Weights of a small GPT-style language model, trained from scratch on English Wikipedia.
Architecture: rotary positions, untied embeddings.
Training: a variant of Muon for these matrices, 1606M tokens, 6127 steps.
Each number is 500 + 40 x the weight over its row's rms, rounded and kept within 0 to 999. Layers, rows and columns count from 0. Numbers have three digits each. The size before them is the row's rms in percent of the matrix's.

# layer 2 MLP down, 640x2560, rms 0.0588, rows 506-614, columns 128-255
096:465529487524556506548542457542516498452436409590514537542505429401457473504456449491516461532421469476531471460501522452526540530491563464500499532472487533502538478507501517469494449507519475574482472474484556507438517465569453508486518531400525432496528510535503506497525464531456489534531502539474426494510534518461452398539514457483484517525469510546614459408463492471455540524511
102:545422462490457493482400406510542472490519530479455575468451509500452401433520529543498492562544410506508510500416542540514495610516528568570501495490520508449522552493471473495482473471500507444445434518503513502501532516446538491489492498447498557510505517533494540518443385522536538483458502455517456450459475501475546553502508495489568490496542496483477533493491454531478495449542
101:500501542578461505445506491525505477516489560486479485481489444501545419504565474514566536543468565495453507498490501405494554489533498510486506492424523555482453445594512534478468487488483529511543444498487485487513518491483524539516496500540436558447475449537499427543542542470485461493501489505501429496494447445452450523451450504500481455470595475468444543545464517431471538477486
098:547524497507477500481481519567450494563476463518483512421524457362471524505517482523520468530487487483527522480444447501540555433491517494496566492491467491494506467632438421507510541415442497501448521546522441492484519481429501507497450578516530454501474524544463453509533536499491485439480536482516482496467447482521469494516540491509457530461511522494501425498462499617475458411462
099:530480511456495492492473435531427508429489536578528519520599522490533483468496574477465497497541467534504469460432468497466475580433505449491463494527470510488497492417555509520483497468503481532487478439499425476526536485499568513527517445507569487567529518513524570472568506530572549514462501499499520451521515575534442414533522465546489465542438509521479484500546450481442497536440
098:536506502442510496460511481540462523512491564500541460462542501515536577536520482529533534536539503467479491485487519498449540481448456519516435549479434511471451513541434495537565479547499487452529523534535460550565532593537448441507509498549547483480506474443449455526537528537451527529544497474488490532552474483453422462477468496443526527538480536490540469563517549485577511482557
097:521537499479509531467487452512423524500527515517553536550495486542570583585468532535448576503520397467539464545492423566498490470492486477479582422464470512509597522521459432519497520504565493498539481567472448490570485511534495461505517499490475557467497521532476460511447471534514552539539424564509479461531472535533489449508516462467566523507476582518434488478467495492466499518516
100:494488516547450520475486515427569521427479447439503533489487480572448508519518477533410457520466500534454507524476517465470390538567508477496453480560527533461524501537468477411475570523503520533541563457514580461520507456496541489488516608485478584497530451523472481446503543538457435462508480509531504382382535591555485525508535474519552504552475515503481479550463461458503575514561
100:468540535479524520535515581455445489503587487529493566477542527483552482494500513489400539542496507590514470513500488534484506457502520503452407492523480558494465536479484514497542434491521491484510465526501434426540470506478444527513449479541537442475515562477512522519553448458451507474498418474515537513535499496545540571457522472550441523495513553498491488554480543504516544413481
100:472593498590495612487455537478529457471543460509522434501488499476510501493480483517490545360502483426542429489506508487514608437520468494487542566496480472515467545509456476628513501490513504430457475500499492508455564461516505502495534435471442451468477469458516511534486515499513509550387567516505549582466477552496452571510464485518504517456500410563439509512446498502453495535572
098:481540530520540548511561521591482463526481498434425512492413552573509528515486512480436492552496500567445481515555524483510445482470530448422545460510481529446462571488564377486448510470463482513555534610472524443526469484513499517508501473496489497503508468555435431496472520469461551498504478526515522499513456484481439482444464569417537470530486511533492459559440509478467567463541
100:516488455468508546517503540498454484438430418547520460477491516593466501528473488479549516454509456479481512463523565499448431564475528447415512521466550534475527570482447403528512419530521490436531482490524486461480506493524522434506446522520545463482506529583466501477538505463512472455496509492495437467495586545457483524518499519510474451576538468535459566446411525508454502505517
100:501528519434441542524468521480498558541493509527468507490513510501455383488508489518497516528542516516525539472499515462411549531524491498458532467493550533483510530482522586399485564555497537433509485499522405530520578514498483534511560447512487567498441489507536521516475398468580506519440517575489477502517496564468481494488504537518534531490492479485495527475428488557516517489410
102:450486485472478585504487468537554500561469522517484525474499490536440540451498508533522425516503527486625421459548518537532552454473461523425535531533411557522483497525512462494490566464508487485499545527517547439477450549454530529505517480588493480474487492501557551512509455475550521469561536493495500478585447537489576460480513489528528554508569450517468468513571462518525498512514
095:540506435488430495481493516456474491502478531463492502496535439443508533488525504509509517546483367498513470540532464448518525605489457445418508518472474480517518537524517441521543529480567472508489461512520588491526534500501531512498517492466515559503483501477556456498450458506509476504551525494499489467494432493515521526511446448474447493468474505489423492469472546510537533487407
097:493489559459496567491548498496580502487485519535494573514499403455518552512520490552462451416498487463573558538451494487454464502549482495455462496506585555487511527558474506501463457520480480536491472532567493523529445551497507507487524526456441508510472517498457505463529450518512459469465549520499526472475529528510440535471503549559532531486520454454447461449498509463501492494483
096:566536457506438492507486534489586495556457481502444527517472480422463528453487455489492488501551465539511480462544486497462539499506534519495522484533547522535409515430526466558481525563466494570471488475543467517480467543539506462509486510490456478516645563525439428475500452485495514537533381551509492466584491585553542523498543582490484525466477490512498458529554487464520514525509
101:526470448528423469490401463496500493533435498495586506543482552499481527545541538466477486452471443548498553479508481529441518528427479563485536492540462502532527490524483562514520506518488524477578535503510509403521474506531464493488527494508502455474487431507494517558513458424520508498529538502461565478484459495453519563483463540529528489437515552429537540484482458496541448493424
095:498536534496573490520510506553522516484483521510445467506481418433490391574513414479499523451486525506408552532547497494534553432531533465534534488532504503466502475457480477583544503563479460511550481483451514532597511479543483531510441473541562511498497485509501512510524501504542535490499464519520529562537474535441530560516536521476552520536491467446502532434451515528500493483520
103:536467531476464510506599482486500463497519474546563544454487529518537473476470602481481495500445537510485505428480472575508594506573451443527538500553505508575495471528519436454451558451458536492525433562505544491520523504462480489504493428412424506538480523521500518493497452482502528528578604441529506543589546453463532545493502467473445532432468485476456496449439483533508496561437
099:480520468487467539563481458435471472512424525538543507461545493511471486555476522538459364497487505493490500508506439596464479444551381548497491518485445508534503509528478484462478503485505513537440535545506500494529482504520569523504512503518514537470400495485503537484516489476458472481455475515503485500502523514490526525596448440478459486546452527463513517490463513518491495458405
102:567514504492494443532541492433422487450499501475500557501468476481552529450523471517551533511519417493524333447554539502459572603510524450404447504518486519390526572447509487549513431526472491529456543524506527547492485519492447577505511522492513509517529511564488467464472462540410579517586448455521455535463523474537522486422475556456583507469571546454460480491462533360498495478479
099:496569513516496482432525445510499515528474503484524589464482511536607555512491485490547420453466526491548496524487476445462505496466487477388496492520407465537461495535503555461459539461404502457496454535478484445491486485500483504476607503524490486526548497508493476469487509567518500466476494383481458496489505444476465460522503418547442458519456553497492542545398452550521472585480
100:420512521532476572544549505502544491434525525467546477451517470516445463471500498497467427568519503468523451447480457475509523491490460559503581567527544515379492502446478548476570548495496503467492468487512459495553497528453475524491463539482495480495527530433484452560468411447481518481491532486479515476516479519536531386463480484529498456494519460484471547470458510579505458489596
097:488514510456454466472468553556446501421478487504494498545552436453523483465491445513421510464440475501499481475534536560448469508475483438549485502494499476474536469450539482526468377489481506559529502460499521472473524491441499512496497534436422483546497454495508419540502398501580523600473529581506524489471519454474419463499482531483456536548515534520475500530510499511527552611430
099:499514500496492475542540609533480426515582571460510548469425511507463544461478540488477458487541523533566503543434542419485480473517494524499487435489477450516420516473502468515440566523543462479462455551544524474571557502461493473494555524496522458498528517515513513488453477579491521468510492499503474487529554512534476488514514516545514606446505433493446529439513545471448499456431
096:516481541479432476529553535519457511454560524526537497487546520465471429520515488490533518423549507498494458509526508549558605470516482430447520512495533477499442548499506445574429442477477543475455525493533490454512506523506552587534445529550526511500490541532493514556522478414461545493478476517462526500501444520462488484465576515544524469434479429512448442505522506490549515557500
102:440542518446499570494551531482454599519483473500461534447511484483541435480514544496452497537487455475522441489473500509491475496518496454507462514511587452567418538496478517432502464487467515611456540494472500550508502531489509529485504576450446532510501511499506519527524471524532501439503530457504528443528456502534553504531535553524500482496491532489498543488546518512545510437529
100:513443435511510548563471527567528540488498459563451571473538499572457499508503443513493539577485487440530467512510494486564489543514509456495517509534462475488394511500460501454550514502562509466448500461582505545508483534469510532511458439497557481533529525471505546561578492479496502489508483502471554473523528471496542487493476525499492450472503473434475462526505457466521514536571
096:462476509466528447554540459477566493509502526482505431588453438505486538494475530539488475499451465525566512538534478548546451426513569534466456531539489503428540473517501523512496540474472525537484477465496540515455472425522537482479528573504542555548523431487517477497528522542467513523519610599493451541611459537519487521414556429503453624515497531606486523525507502479465496465515
098:515554443487520480519456431457357502500557513504479510512538594566507450529510522494525448399486526470459536474489565489457547487487456502589514557519537535566544532376466495538505465544520433451475451634443500446461508505522480468561472538556460565514500448527505469464480565511485498477465525538536547481489492494473481517461472466532509570508512480490478497518483553498440465602446
099:523444505510550484505463557500410515407569495534620492517458526424460512495540511479470517581522634513476494480496479463548574491513563460499526537465571468484585420491433470488441508498452443491465513491517465615450515487437583513524448458513542562486489539506532466443520532479491495552471566449476490517527497407508506490575502535526480488471531499475520495471476471590482494514513
102:493495499442509510510543488510482559489539528587585366512500443466543505488479522485517531476571519492522487519525556558497526550498476505491565437525502452507371447381555537479478514506474473395425591535470458483461453478563551513505490549471596559511501509490480449503519599484536559478520439530517531480568523531540462483565475436522498438474508492529476513556478460498510494544475
102:553500481504501551454517517476454520484547491490544548481574509489528469437513473493463463520458438464478425449471444451544540485458500471446498501482439498515498519427500514624476502487446469492572505510465506488531463513523520518501461454479495492490479547506495508509464558482505430507543437525494496511618479490452435490444478510466489531452484490536532547515537441532524482522480
102:420516481528499530544434465489526491490554466418442538533504539509452484496485503547548556471559459532520488472496506498451468446462478514472494441577444455544519527516488539553501536492536491497510515546422471530521512503492525496505432508573505504538538459557521566522432544553505536472469449524527578514468467511567498545507436474457541487546534509523555513473490556456431525451460
095:470482511475500444475475504534372473473501495537438513447460498513582454602489530489490481499522507444561497502495504469505573533515470451514469482531467499447407379499436493513557424516478511460507469533524536514524543548539498578486458514496453497499439535542498445492487555451435550412525530481465414506433476492518468464417465507500541459500490514523499469518473455531501539497596
108:508451485466479460508485537507519487492485441469535556462502460511472539509480487518501479569495502453514478544463479471475494450466527523526533541490410438453534545546453488463450520476475497516590494480428537471520550495492466492505483464560473591545508482480497478539465479527511467524393583499490511499477467513534500527505488495543562544529454525490496452477520498555480463554528
101:554541540528504618472516491584459537559455457543559468456483585430492511544513535569471448538558550454511552486542551503563492535487489527585465502516495488444517448398445550465501467478500511463562515547563442574532493561464571490492510477503512517556534493531488444457505515477527465475489520500511528485562553510474442443499543516507519523468510448545507546491497521507438483513556
095:459470511478511517558527528504511516417507522444547476499545395508581481498492551491525559538461537561537458512558568494543536506519487442435520491497502484461456583467458499478503525479538504533573479515451515532537494511505404548501438500415491471514462530538474567525578566472442519414635482459503498444503496521460494499530565487433481534523452510423482520487503477558464572475512
096:510539475514546400501509522504517549459507583500612542527501494481529485512527529500531440485549549474499459443537464472469498513499499505462585480469510500455425603455477525594446418506515521509506507537441535509511522502453513499499526511453514494473572497486513412459511483479503601530480497521528554467527497498489522556522513441476532510476495526519559468532507508483527542538552
099:507533457430541517437575534505459412494509618494458511454496493504506513510474514532501437508478472540416469510449480498388461475442459520422510458466507495531533464463526527420460472397607495496536455476563446478531448524481516572500500503512499458461455469504484495529521489552507517487440429565505551513507540518548502508509448520460493547478476501591516455493454509480501490437553
100:532522528434435540536581533553556474485481471499526455529495499427465518478458544514420440526546521479518478526470466425492481490559495569519505479481515581547441554467506534467496513466501542476540479492547546494510470493482456526525502517474468369497496517448503468492503558511476480456488434485475431565585563531480410541450560518507587431541521548456469523503521500524516475433429
096:563488469413498519538588509481642520515474575513449502500537497500499518547526526528477459512474429479507523524562520502565533486457466523536550535487447528509472532540509543526528478563558519491522444538527465520490510541498484467514493508590507522545493423424542488483496475549468528537561499450527506521470554496559499487486483425527539520440463563506510492472463436530594497449504
093:514510507503539532503534559441516493499515571514529463514517615461458514485527473419496441548565482531543457469462467422506562508496543470492543568526560437482609509522484428512504496492504491409502409471533511429523467472552465505505470568518525438498523486483447480476532571507539481428531503476500561476440487503554446469450528435453527482494512509481471460482486462484580483438510
098:453566474468461546480520504532526526518506536468440421505551557484497519470504545446504486419479482560474526439435466507458513505478498488506528497465494519446449527560506498614561456581541512475510567496435556469527507521474494453530564483497394509448490490502528475518529517543551509475489597491493519561496422509464502457510535549489391526463520473518520525559528523546468558513632
100:504506475521443473537476444488498480458528429492445444446459505563545499457475605477531513428510562507565554511480456487461519584573519519531601501591497422508563521456501492478464527504517428533453437557420440532487543478558478517516571427562522532519432534483479550505577452550525498493478457500477535513516511492458520540507455464529539542476534539529526488583431547489465482506497
102:605484492528535431482563532449513427488580398556503537503558553486429466536487527489515541515497462486489505504524615522460519480525475512490457538421545514444467502508524530530561517516515528451491484481486468422540498533543483503501511502470455525525517460554502493497461459550497521578514454460503612460513454459450494474511511480428426561549446492478479417425505581555514483480485
100:487485483495496473504539431541463541527557548457551458480497566474525514458488507519547424524446477521445481457516539549463513485498537472509418466593495457496403500541465481502506576487491492614472513514551451422488431489506478538511504536513535501517412552544462491551537533556427538453554440494524525493527459506521576532464479536479519546465477556449510500526477496444474509537428
098:569508489513464506473517401473540500612476487457465477486530521542499504557528565444482500502515610514451538492495490505591463536506471537513505452533515494400537505433486481462503533494561540418486493484508561537502519507476523495517505454475473534585402434526468433489580518428578494516551510452497490486437490509502524528521535525493435446487510474446543531510504510509544568543491
103:542534524579494513506492497475477450459509545492591532545542524532512473526531505431508589447490469512499581501506517511512455526476482492544436471535470492509475435590503515508503536397512474537489523477456513474481471476486486524509504523508437498502527510483507526498539502513538518550405491545518515471448468513477500483488468478466546513489466511490500516492516540503473546550434
101:484425474507559539511503469506492564466502451595436378528500461438504534430512502449477457498519446489547542483482500393446456513470486534460515484469514500459407455471480494476413507504503515498471562507481553535532488452486544501488508526560502520484418567485519516526501487433482511499495488439528524492483492491505514515469474458525523471555490498481522463517508532547511433500577
098:464522490536509462491460507514430487493415436497544496492501503474529526573455516521510520452503559464526489480478440521562493483465597560566531502532473520488513517500471569630510478620457533498475487503479560513506548563487477522530485472456491434513467521424537528478506510470522484505505524510478519521509504474423445482472537471565479469530503485527504499506483508500485554534456
092:538488499556494515476530425522432453459495489470460517516459463488498525522499537508531513487458514454493524486476541488519477509458500489504440626526475481548513446561474513531418540448506493511427482463454448508446529478473531487510470436472518508525528427536521480506538486571473518504526562472519503547526521577543466511417499492522489421511501493546496526455456458503425586517517
100:509446455567573477456540426481573463497463533507539448467523446510509453560521573539469462444447486544488503515445563519497473513457519485460490493363488515530512539554486460530552483488516571492508460539475500463565455516531532539470488548499480477512447460425481474513535480485466501520572469444555553467407499552569458524495482530482518565506522513544483479465404526478454561548456
100:525533493475538530510561527463545416503493462536508575509471386597494467467472398503463556550514507457521535453510444490473517543490484553427372529514527461568491538429496386467556444467492475486506478439497530506522545499491513459510519446478491447552452532495516548483473480511557479511551494537492519456523475453498492488525499543584415512446470471565481494479524541449547555478534
099:510501499516528566551477455458438493483475606531432502510425503504529503485486522447553533513530505527541468447511431518501521510455473458478524505478469466462548448453500501511474499564482501546500413614439521525557534464490471511502515535535480512491471458427492511478473422500450535507567520534502430502440491556545543512425533521501444474515501465427446432483439495437517438541455
098:463527455521560479524520494499486486507472482550450549541559434474481486413512443504471527514437411524465397508497503499550478546500491487525528504462556539505541430495506507464589429487509529499553434577488479533470453499539509521498505482489498613557472445498482515414456501522524380433451512596459477555571522467586511502497508525514518528455524533514550533466488487535501445567503
098:518508439581493417495509501545555517463525482532545517528488486519512476529505536476582525551515531469475537503536487515496579401543571585528515464462505497518465470579444501479442505483546502530599553416493466472472549479561463545483566592455514550543538459457480554485494545487491503408523532547515509477511456617451561483504484511454498582518490520520488538438472412489621537525429
099:514501498514505504501489501437446472553462467477663472492456431411496504527537458508540530540558516418548498514478532518502527491541463557560486462526479510508494518395513413429541510441452524557478489545564529482490482519501503425535552478517497420466543451428526478507499587486484471459429554469504445457458507512469488538540519520558493544461501490546491570464469506487455544493589
102:521512529449553474543490525473566497530501507506467473519474549532564497463511478449508543511461556481498568449464510468551553568537568503478482477535547533578483521458492510474447452465479505494439533462549536551501480492474489518484581484540497483494610516513419481462545496484550535544489475477530523457407526509517549546504453502448480422498490481520508517579536455535457568424429
099:557503435505590524561559416460539449518494572557492519497485429499508524473478541499601541507512547478473500526517506539564530511513509508456507492433522457540484444572536490456532525457507482440453466529534472522486586478475549460510490489491471553521453537488472558490533566418448535480516532463480451517478460491546517478506522539500482468546477545511505500450511518455503467510584
100:587489474475502481505524504541414523587484473512501465508498537499526498524531478433494434483496507508507543520524524510444461428491512500426528502543556559449479458524482460550562526497550531532454442542522490518521449471526442473527502467559508538475592443539492477499541576510527453450478506450554532555503513435483555508524497545498530588591434434437470476442545491455463521452482
100:425459523500487446514566424439549503561513500540485526591497508497501543505499554476466523532430539445558485429485451474552491514497509542502472565513517511474514511414538550469543544499535501527552419474426498467490450558462484535515517441508495493476537458465467545501510524464532532460475501495521513531489446604518478529533571492472479468446558536543511513405433492492503423543539
098:524510450510486533515517458462441428484486497501498498515549555455491518517501501500437499457481487573527533516534537488500474491541511535593569539581525501573460665415495478478510525517429479416463453454505545513485460495438564566483434486593511433544490466533482510459461445478540485538476492454496458557547520599471474479490519473414496559512536475507515510510537412490585505495454
100:521413500503516508490488468461536457503558438446515443530482558558458519525486523522430469539534502457472529446476543460488530484542478530581477464479534480493461453523468531470524511499464484557473491502509423515505442556471569471472490488529515511512552443502509563543427527556513532513471495486500496568501516516480534441442499448419441534501530540490513519496478469483505592469470
102:462593528532483483523523566489548487450512452514463468535478397580434412496488521490446498521478544445479549534419531504541514532499486440446527539414510495545435464536500493488436490503451512476471514486546477486456508477492507461497495470515469517524438469528473548513563586542542561416511528458507591527526529472527485515515624504546531482503527519515516443510464532520528555460549
102:578550503460430440469562437605487497528493513479439478481445555459485529520515556474431459605511455587493551539492392423414505476478485514563524408473505559485515584492499494457470508550523520493496515573491569545522542498460447518517490469462504520488541527485494557465453500537535468506483540500495498477457507534536524540443414483531507491525504490480532458550558519494546459532513
103:526459518506493503496474510438507428575565509411435547530512520526460561427511563538475500487447530582510487544456482480636434457499481466583451520521508530542517484463526505444441503476544508599490482550485562405503533519554510477503460510530537450495531499498461532454485461513487497527498445545485441508500496506531488514484536488435500454469511463497481495446480453434502468548562
098:531526537508514498536499515498480501467488493544475543559480498534508582477505574438371539453526570463470450463541527512484502516444517512541480476469413496429474527554524548513557500554463489507438527542421422523493500510568539461469547547427450533525538488543486515507401466476492537522484532546510479527537528476498530465520425489496447526528470538495514477479535503538522481437455
099:508470531550441532507477527493489446475529545492410512555501474389553481513494552500522513514457478489513517532515463501461486526484508548586509475499470502598538517542551488522488465434486459499487543495503534520507531474454512481543474505504487471544495515452490445555458483506518551525487530490440455541488519510472515480515486570496500523522477540480534559480548484538525487483435
099:468523534493472468477557507518503481417505523520464463510535519453500537532469453480506509545488523471517610543586523562465491474533444422520423460552472510546470460548438478437441470502545532552489505483481393554556520452535532533504503463523506482493479506500496480483515551522457524543541397452527500485505475489508418551497536429525492444473505544472558517489502516501487448492528
098:485442469459518484544561373503568466476477535406497497515535558544499487563488499470535549470478541487437493505501481510495530518531556487464543446500504523571445513496554502427486423552527515509459466467514469422439551594413486464500392460518504485496557446453494529450548444497477528524507481553528478498528519426496439427493495525493449464531502530527502506477466566471506461491631
106:453480484514531411519460571503469539579446426522441488475519554562487454536500533462534457515541506578442547510503497484562483437567452565467533465449436517444380535513510520535571459496514554512527521525504555530435588487452489486487529496582500510540516577535511517529435521469476512484536499563484444548515509517494573493528454527460533555463487520540497520521517536489519501488580
099:539482498443508488481532519461479483548481503520487524457599490533454511514492540498469557548510542529481464504527484508534508470528432524602464555498463566511500484563553561498535485515416525535477483564457527515544458509459532515515467461467496464416484587495500485456517511522516411495417478543480493534590508540538447451549453470552437535466543449530486545415547453506526522503548
099:557553455443490557533518532509491473448495583529543507484496418516497518496520518507497490528482518493546497481527494483436455537531535561489527424496448505586477532503491535533500453540438457484535474506449487465447444502533531558523499518491487448503460459481483530488454539523457450477510491481511526478516501455511452511543488559485432492392461519514474545489476512477498551517451
100:531504473419429539478583495551482498456496536505476468496460479528519502509497555495505461544494494512504450504476548558535471516490473473508480520441440493528566543439485467551467567490496510427476521525403535473467486523533507527527470531451549467508402487498462462495558475534505467490583407487526474512493492485462452493451449486500535487478494511499493423493535493396382491530505
093:516554422587468449526459522471567428521459469527500523420480530551453549501454443436432472470507491469543543497510546465485462564417505492530505537522472557507564524454515487472555518508598517424463510551482506483506442505535509464476528447508531511462449535490525492538513526492491524605509517520500444557512494486498437470519541390446521519480460481460500497508464545472501444472450
101:550512511455505482467469572529474502499519511481621411484414434537507490538505532523405601496536567483467496487482452515517485442505496539533516456563532476621445564475496427477540454464519519543510515505411524478518551527535466492503447447542485515467545471517473518449579505419493538472549579543517458524450475483512509507476501498508409603536474495474547456493416494551481483478470
100:427467386494535535565497479448528538561458472522508519494425528562491449471477402546490552511448489507575469484511553454524506485534549557446435478455510490537606487531484428466506560548533489539499522483493506464494463493517589536490496516498472536475491524489481525561538505479543486493491433570488544558501432537474488499488494484515463458563452584474522467493535450469437546448597
099:483401475530411538496582440493480507573489490445475541549454519497511475484477532481518425468456514489502424492478491531463498496532527553453533436449525444448514502517510556421514535503419483396487478391503471566459549514365508494502569535507496427517478543498468473474510534546498517483495493536495514551461486497558567478485468495499535461499494549504516622520527490547450495488572
100:585514488423525438464534499539566462505431538486414551517541556611535489459486461426503523432513487424465499523480541464550571506494564455415548587531494506491469518446481484545476563514521508493445536523438489522493484488498453467479498562524518403502423554542505539430462507490421476466488528572496501494546545549491470425464448476495431463521513579486475440445519489494501506499501
099:489490428492484474483543531491471611584428414450512525495449527513556489495500565479429414475509547497500453458531482519466498496578515508495494458447498536441480539475492441481461533530496594470487441488460484463578493534501451459503427484460543431499520471533471465499534502500496468488473450503502528495538533503476467475488490523442527481483518516465473469491506491516499485476443
099:490457476544494515493518532463592472486532538480524551560445394559451475508516505498533474531483528571490486505504516469532521484533533547472495489479462474500606407493529526465530484489547485561479486495517548547540551553497471492479525536532580452504515488433556528523560558545542505517504552521495454488491540497462527484483493563550473507467485469529559460467498572501545508548527
102:463539535439528556478471544546504526469516444492612512475497519470510429516495533541501541598544465537442554518491553462575451483507476471460509531501393491499548458491517544420441499488483511498501620514466474464413486489445527515518551456498492582480547509536510509561463454473441470583410525519507474528489476487500510508468581472525543459496450531571474489520539517580382601487494
097:469516489455458601478507464507545471528441442505467440513476515435488440531496387478567577536542486522495524521493462487514506519517568550482500475548412475510396487501512514562475436431493516440475518543492442495533486508474459516500452521552450521515471568502476456459522410436577487449391601503476486457539547457442519472539514515493483485434467359408452530527539475411451527456516
100:477534465529531482586452537532500527459545535520492538535534545534511495502541529509507511474558486513497578444507478500447491438496477497531519493443539422495497477497472525531481476561527511444515528523558576449496497456503479484472458480540552493493535463498505455558476559527543492479448468469515519465545518480464498529460473489463471616529506472472490511558432511521510517477482
100:470456508593518516506533552511468599418496522523480446512504506539475490488542474489570533494535448513469524449549491528502480559474534517477462501452545508455481477553465465524557514483510413472463536540486560503527502480600451434500466511526455457503458512542479518439435530494578411499503529543484442470496505578498484486459557557572486522538475526500526466505494529451410515449505
097:516500481495579500516458500508441532455502490449491509513495513500537540536494529478517520462518433493468427461481445541457511530531478469580530503506601524528530544529527513447484487489555464546487548543448500450478601471477582434523514478453512489519536487494508520508606461584470556498450533490490471490527454416530452511443493470523511511587513581475526543507501519453539515421449
099:438511437559535483448496555467494544462496572489510503490513462517431446500560403447508468477511526526528506489526542562533515419491492462548513506562538509498458505493466463489514591530483524551495481471530527523517500567531533498503552429496488492476515487486500481517549494477430514558545509534490483494537503536596506465520547489454500437502503519543504506533491478599566486439451
091:562503494543506466477440477496518483536510467494521489481460499515508549527564512504436467454493516489504575449484487476513527497498498517449501455524526522515468535473499508498517510513491552505448499528541465535479567533477430457504513473440522509574545534475496483478489455441503489488476566532504464514490445509465458558477483514505484529550483486492514518476550520403456494517460
097:482506514584499430438464540565477440523442560484409516521470528534549529472481525426509495507509494501426587488530577501539562441500542485475517592531534486568533540531487507503458448500496482543498490480521536545484500506495482454480512538500461601477468504510535409482453505423509493586514428454483475571469508493493583479483483551513455470538491528496532487558487537484524500654480
147:449460561530473552507498510520532588505615467492537472460457415447489534494500496498530521486461504476511537519495516446549487517501530491561519554484509546559515574548505503587514525555492516487497554526507484543514528436555556465496439518525509473400505464508469540503485538362528510515502542537507493463493509557539474526514459532446475474540443521482495446448546500492481526553465
097:475463498469533586509571411456481491552526479484496508502486558562474479484492529547418477456449507482490451506520522552462459531413539478459517520483482530539435441589528554529464528482574472486538495552456462530500591499512525570511510593458499496461510504515446401493427490528461476469542433530490571540487545437469475539527494515534405651534484479548501438493481536513546442543485
100:447459519528481405496489503454521494464491478479500534508480519497498433517518493558457465478547490589531487420514459489497458587505481497522462492499491522612477466487520460518428566516475503471530600516472538530431508563526508504493484497534473515495524474535488513470537471430484511538552502486523481535464512445529546543535448531486448536511485502480474487517491535484590556527425
099:523483482462529547538545528504509479519448475534480560491540537459455555514517485471504518467490500482501563440578501527487470509550462473479520465523500507368521546510531495517519520505375562463467491398524468482491423518496544485526511476525524536519551464433430510491523579526528435494515492386497437496551499503468511538537538564572545473423467467474509491533515464424462504492458
098:420410527583500559497574570534445440493541527514468546507481560517595513514480560516531505485557598420521471468504495512486538460480475507526512447499520530514495551502542404444397526544546532488406537464418490500528539533416443464494586517475534505527410512475491458506462458465435525536474579493503469512444436483401498522414547518503578511514483474491541569500535488511475449500540
097:522462462542478497510469469519493496522566444495518529477516527437432450485514570492530454537541477484518523523520472459512548512434528477467563493529508533485486508414459452506471439505469469414534572494519470505455462511506488548505552473555536538490467548462477444542571382567470478484519532498484570525428508493531433465474459483439551587533466492501419511469500502512597444508527
100:530506476510528531518571515523506462456475526532560409509549561490531569447507472475438526499541440548483519460530563522512498551496471556588563535500509448531461535510492467570472468516473456474489488424473496492470499506439549527513562472499523568504547514530488514440537489526594481481477539500491471505498497474458512499444473498548545513566560486453504474509517563488433546438481
100:538512504449470520510514458485489500558524542549499475480498442502561452508481542535538482530599503537463507528505510500461571545509468502556501516470487481508448533477508531536585483468507433463505481501554491442462428414495466550498492554362531498467464513590460444484518424403569484454527438494492545454454493531474424559491458497425529440511465560447506510438516554440378484496563
097:442511568538475515468521546548482489471467533517476471488506509450524452531478521433526510558487476513465532541489515474472522505481464400469500491521484423492536443452512436569502466504497471536467458484556560469450411516578455432445417464461457600451511494436477529521491486551514460505449441529496464595588483487502516518570512531542441496466532536493458471573491477481532532484463
099:511516513526517509571565580468445494522482533508455467512509554526446534552470530484556469485486505519487448473571512511531528571508543501546512508451475496419472542481532469470495546538442551501527471477553478538466468548570492477496542491522463483446458490546491489534540555344518499510479407536462477536499521576428484487563488544485464509500503503456559471525432529523532550478505
100:524497516418486537516537475524468517498504525503515553502501563611489488457475514520493523409451487561503474485515490496462501499474506477432502479490542509548564479529542500502509467508485462562477482454470491493526441509476544502503414527547437498428591486548494518503460500545492457490463385569490479517462531487423545482515414474517500527457427543563499489522512498491554512532504
103:390460478465513520482550536478500461492472509535460461432595437516553449548525534441488485507505515554544575552491497511573539481532481483535494419493467497489490489451559481462581526519492484438564556527552498449546428548537472601526483494482516544472513526470464560531501590515485497495445546585513506517520496468460566548498487477485461542501479509476522502540566576523487503452537
099:534500470510527485480488509481430515477488573455466482495400542455530464428509522448585439473534542532478588482523502528545518469513508529573473441520559479458500521403506460475553522501524476555562499519568456484553509516526482474509416511499570478519478470485496536447470513456535518507425466471518433540526503457446564510512515518456515500471464483484530500544472420504492509543553
097:501446433476532468572475582518499495506515466505511458503557533467519563483535489515476459508483420505439501472492507458572425526498463463478451491504469551509523535408443462515507534480462420505431536537463461534458430480504538514518505501473503459467469458481520542457503492474487551503568500480511439497486505482453585436509473539473494512493444449491514470492530455473507446500477
100:486439513493512509523456524453508482464525484432503479511557427502501521423499491491499479469543479493537530380471392493456529560545501429469427504544540475523504467440444464523486426528576452502464444505470553474540489514545508509487550510471524539477493490545479557492536493534481483389506544505503463467458545474517448513562510468504499563433474444535481476497446525539557605450460
096:529485462469473488455526515474474504509542480541543540556497531498520508568476537487495524442501568511542406484511458477538445577489535454522508468443485478503560482449475489511526410515571422495526614483493503497494465474493479521515555588519487472440468480488510491523528500555572464535466472535504553423491540428539448521442489483511470447458524517546531493504486549450540515567478
099:506436522420580518474565498527484487460518504523485570499521510445498518515529509500463500584522491468468446537569533489517502512542467471479503518527451501519566530463510411508496503535584494467546485535508550520493466475500469484478495433562544460477478562522550514510445508523523484471480483466516475395543485500479535519532528438550529466453459475535463486520493555506533570442446
098:535490510541460487494523486441410511485568475519519435442559478540451538480506491499443500477453415492538527466499424536465573500477523478450478508472507513487483544498486399467521514494537507511410585489520554530460517467509520464478475404500550542479513462583511490522478461489546509467460501481510467539448461551489509526524481441478526512501463462479508449524508452444404566501600